{
  "n_layer": 11,
  "d_model": 64,
  "n_head": 2,
  "n_kv_head": 2,
  "head_dim": 32,
  "d_mlp": 192,
  "vocab_size": 512,
  "activation": "swiglu",
  "norm": "rmsnorm",
  "norm_place": "pre",
  "norm_eps": 1e-06,
  "positions": "rope",
  "rope_base": 10000.0,
  "rope_fraction": 1.0,
  "qk_norm": true,
  "attn_scale": 0.177,
  "bias": "none",
  "tie_embeddings": false,
  "parallel_block": false,
  "init": "normal",
  "init_std_qkv": 0.061,
  "init_std_o": 0.013,
  "init_std_up": 0.061,
  "init_std_down": 0.00751,
  "init_mimetic": 0.5,
  "optimizer": "soap_variant",
  "lr": 0.0112,
  "beta1": 0.95,
  "beta2": 0.95,
  "weight_decay": 0.031,
  "lr_head": 0.0099,
  "warmup_steps": 59,
  "schedule": "cos",
  "final_lr_fraction": 0.1,
  "batch_tokens": [16384, 32768, 49152],
  "seq_len": 384,
  "doc_mask": true,
  "z_loss": 1e-05,
  "train_tokens": 108600000,
  "steps": 3408,
  "dataset": "wikipedia_en"
}
Each number is 128 + 24 x the weight over its row's rms, rounded and kept within 0 to 255. Layers, rows and columns count from 0. The size above them is the row's rms in percent of the matrix's.

# layer 8 MLP up, 192x64, rms 0.465, rows 2-8, columns 0-63
size [ 99 104  91  96  94 103  98]
[[139 120 151 118 132 116 128  90 122  99 137 111 151  97 152 138 160  57 115 137 126 139 152  92 148 117 127 110 128 123 177 153 129 140 103 114 142 167 100 186 145 131  93 151 144 108 143 167  97 159 117 100 167 170 115 117 126 104 128 112 141 117 125 119]
 [194 107 105 154 109 134 110 109 102 142 104 151 105 151 113 123 133 165 104 133 128 123 145 150 112 156  70  98 131 160 176  75 111 114 124 104 138 148 125 140 152 160 127 149 133 143 113 147 158 124  96  90 111 108 116 101 131 120  99 150 146 151 140 146]
 [118 122 113 130 112 146 127 116  95 156 153 148 125  92 116 125 133  93 123 131 115  80 179 110  98 111 160 146 138 122 144 183 165 137  82 104  83 154 123 139 122 149 111 106 121 121 105 124  95 155 120 136 129 131 131 151 154 195 143  90 116 120 126 111]
 [166 108 107  87  84 147  77 136 170 149 151 119 132 143 153 112 134 123 130 113  85 111 124 133 144 120 119 128 115 109 128  73 130 123  92  93 125  93 143 102 151 163 129 171 166 154 142 127 156 169 130 136 147 100 142  92  97 147 117 116 122 138 120 127]
 [117 147 139 135 141 125 114 117  99 173  84 122 120 122 151  95  67  89 142 152 132 110  95 160  94 140 104 143 121 139  99  85 114 120 116  93 132 152 136 180 133 167  99 110 117 155 157 112 144 119 168 136 127  99 145 121 120 162 148 118 136 152 151 131]
 [155 137 142 133 155 153 130  71  88 129 128 147 124 137 140 122 142 147 159 176 113 102 121 114 152  69  86 134 142 105 137 113 166 144 139 119 100 109 110 127 139  83  98 167 146 152 161 140 139 146  93 137 133 143 102 160  94 130 154 142 101 111 147 135]
 [115 103 118 115 134 150 149 151 101  94 122 143 101 119 127 109 106 143 152 127 107 127 135 103 132 113 144 115 115 133 120 111 121  92 147 157  85 135 124 121  95 155 137 114 114 141  85 153 133 151 127 129 158  94  74 194  93 135 164 112 123 152  91  71]]
# layer 8 MLP down (transposed), 192x64, rms 0.457, rows 2-8, columns 0-63
size [101 105  95  99  94  98  97]
[[105 126 115 111 143  94 108 173  77 160 130 116 118 135 108 139 118 120 139 137 114  94 111 110 141 120 114 140 101 122 102 170 111 143 117 155 143 154 135 166 145 134  59 138 135 148 124 136 119 175 117 153 149  87 119 116  89 106 104 158 165 126  99  96]
 [154 149  85 128 150 106 140 114 128 124 102 110 141 121 101 156 128  76 125 140  74 141 117 113 140  88 147 119 130 123 132 107  93 150 120 125 106 119 153 115 140  95 105 167 119 139 118 141 137 148 164 134  71 152 141 142  85 176 109 123 144 115  85 162]
 [111 175 142 109 101 131 123 129 178 119 135  83 146 135 111 108 149  82 110 113 149 146 126 147 145 106  80 122 113 113 136 136 130 116  77 143 132 126 132 156 111 126 141 111 156 136 143 120 114  40 158 108 133 109 140 113 157 165 130 126 143 143 145 155]
 [149 138  98 105 110 101 143 136 130 124 127 118 104 159 117 151 127 151 156 116 143 156 111 128 104 130 131 156 173 155 166 126 149 125 148 106 127 125  68 163 149 150 166  81 103 113 100 158 110 114  92 110 143  90 121 131 170 142  86 114 130 145 144 164]
 [148 121 150  87 123 132 141 142  88 140 111  92 126 172 124 148 130 154 112 122  87 119 111 104 120 113 120 191 131  94 102 128  82 112 142 152 111 113 103 131 143 151 134 113  95 169 128 128 125 151 156 113 127 148 138 139  68 172 113 148  89 135 149 117]
 [125 118 124 144 144 127 118 132 111 176 145 160 126 116 104  94 110 167 123 146 104 136  92 116 102 125 154 134 177 137 135 108  87 148 143  94 162 110 115  91 133 123 176 118 132 194 107 133 114 158 143 130 102 113 169 128 141 139 151 165 102 117 107 103]
 [123 138 137 110 127 108 130 120 175 122 148 145 143 135 102 128 132 152 123 123 105 131 150 108 147  85 131 164 125 165 106 116 130 129 151  93 110 147 135  95 116 114  90 140 145 156 111 156 116 126 164 149 140 168 107 135 153  89 133 106 213 150 148 171]]
# layer 8 MLP gate, 192x64, rms 0.44, rows 3-9, columns 0-63
size [ 95  97  93  94 100  95  95]
[[125 128 135  82 144 142 127 168 145 158 130 135 149 149 111 139 111 141 135 118  51 161 141 149 157 128 109 197 149 132 171 108 126 132 134 117 103  91 134 121  94 126 116 116 154 149 130 126  84 122 139 117 112 167 144  92 157 112 107 102 128 137 109 118]
 [172 106 148 174 119 138  96 171 107 108 111 154 128  56 142 146 101  90 115 110  96 127 102 136 156  86 127 137 119 120 144 142 143 131 135 140 143 144 138 119 119 135 145 125 116  68 159 145 147 128 132 112 153 132 124 135 104 122 119  82 109 144  81 113]
 [161  88 117 169 117 106 163 114 148 119 137 144  90 105 141 123  98 116 123 101 121 122 104 130 134 114 124 163 128 170 116 154 107 135  74 132 129 119  73  87  94 121 112 132 130 168 139 115 148  95 138  96 106 131 125 152 109 173  98  96 115 109 155 138]
 [121 108  97 144 115 140 103 122 121 113 128 124 133 124 145 137 160 174 149 127 123  79 115 139 151 104 104 111 119 106 116 139 119 157 121 139 137 144 143 115 172 135 147 125 128 105 154  93 108 144 154 129  42 151 151  80  93 134 133 137 101  94 156 165]
 [157 169 140 137 182 155 128 124 114 121 132 105 108 103 126 174 116 160 127 144  92 135  99 121 144  48 120 172 112 136 161 166 115 143 142 124 108 117 132 170 144 121 135 114 162 100 112 133 123 120 131 119 146 161 108 149 124 133 108 112 109 164  98 132]
 [122  88 130 155 138 140 167 178 127 115 121 147 112  89 115 134 110 117 155 131 154  97 103 144 121 125 115 160  91 143 116 125 117 125 128 139  96 137  98  89 152 162 132 118 120 161  90 143  84 119 175 159 104 148 104 160 144 142  91 156 154 110 141  97]
 [110 114  96 124 109  84 151 143 112 120  69 124 107 135 124 103  61 145 111 113 122 114 125 132 136 147 194 103 118  95 108 125 113 150 136 158 114 137 148 118 119  90 130  80 118 143 104 117 110 126 140 117 110 116 146 121 128 176  78 130 122 108 102 141]]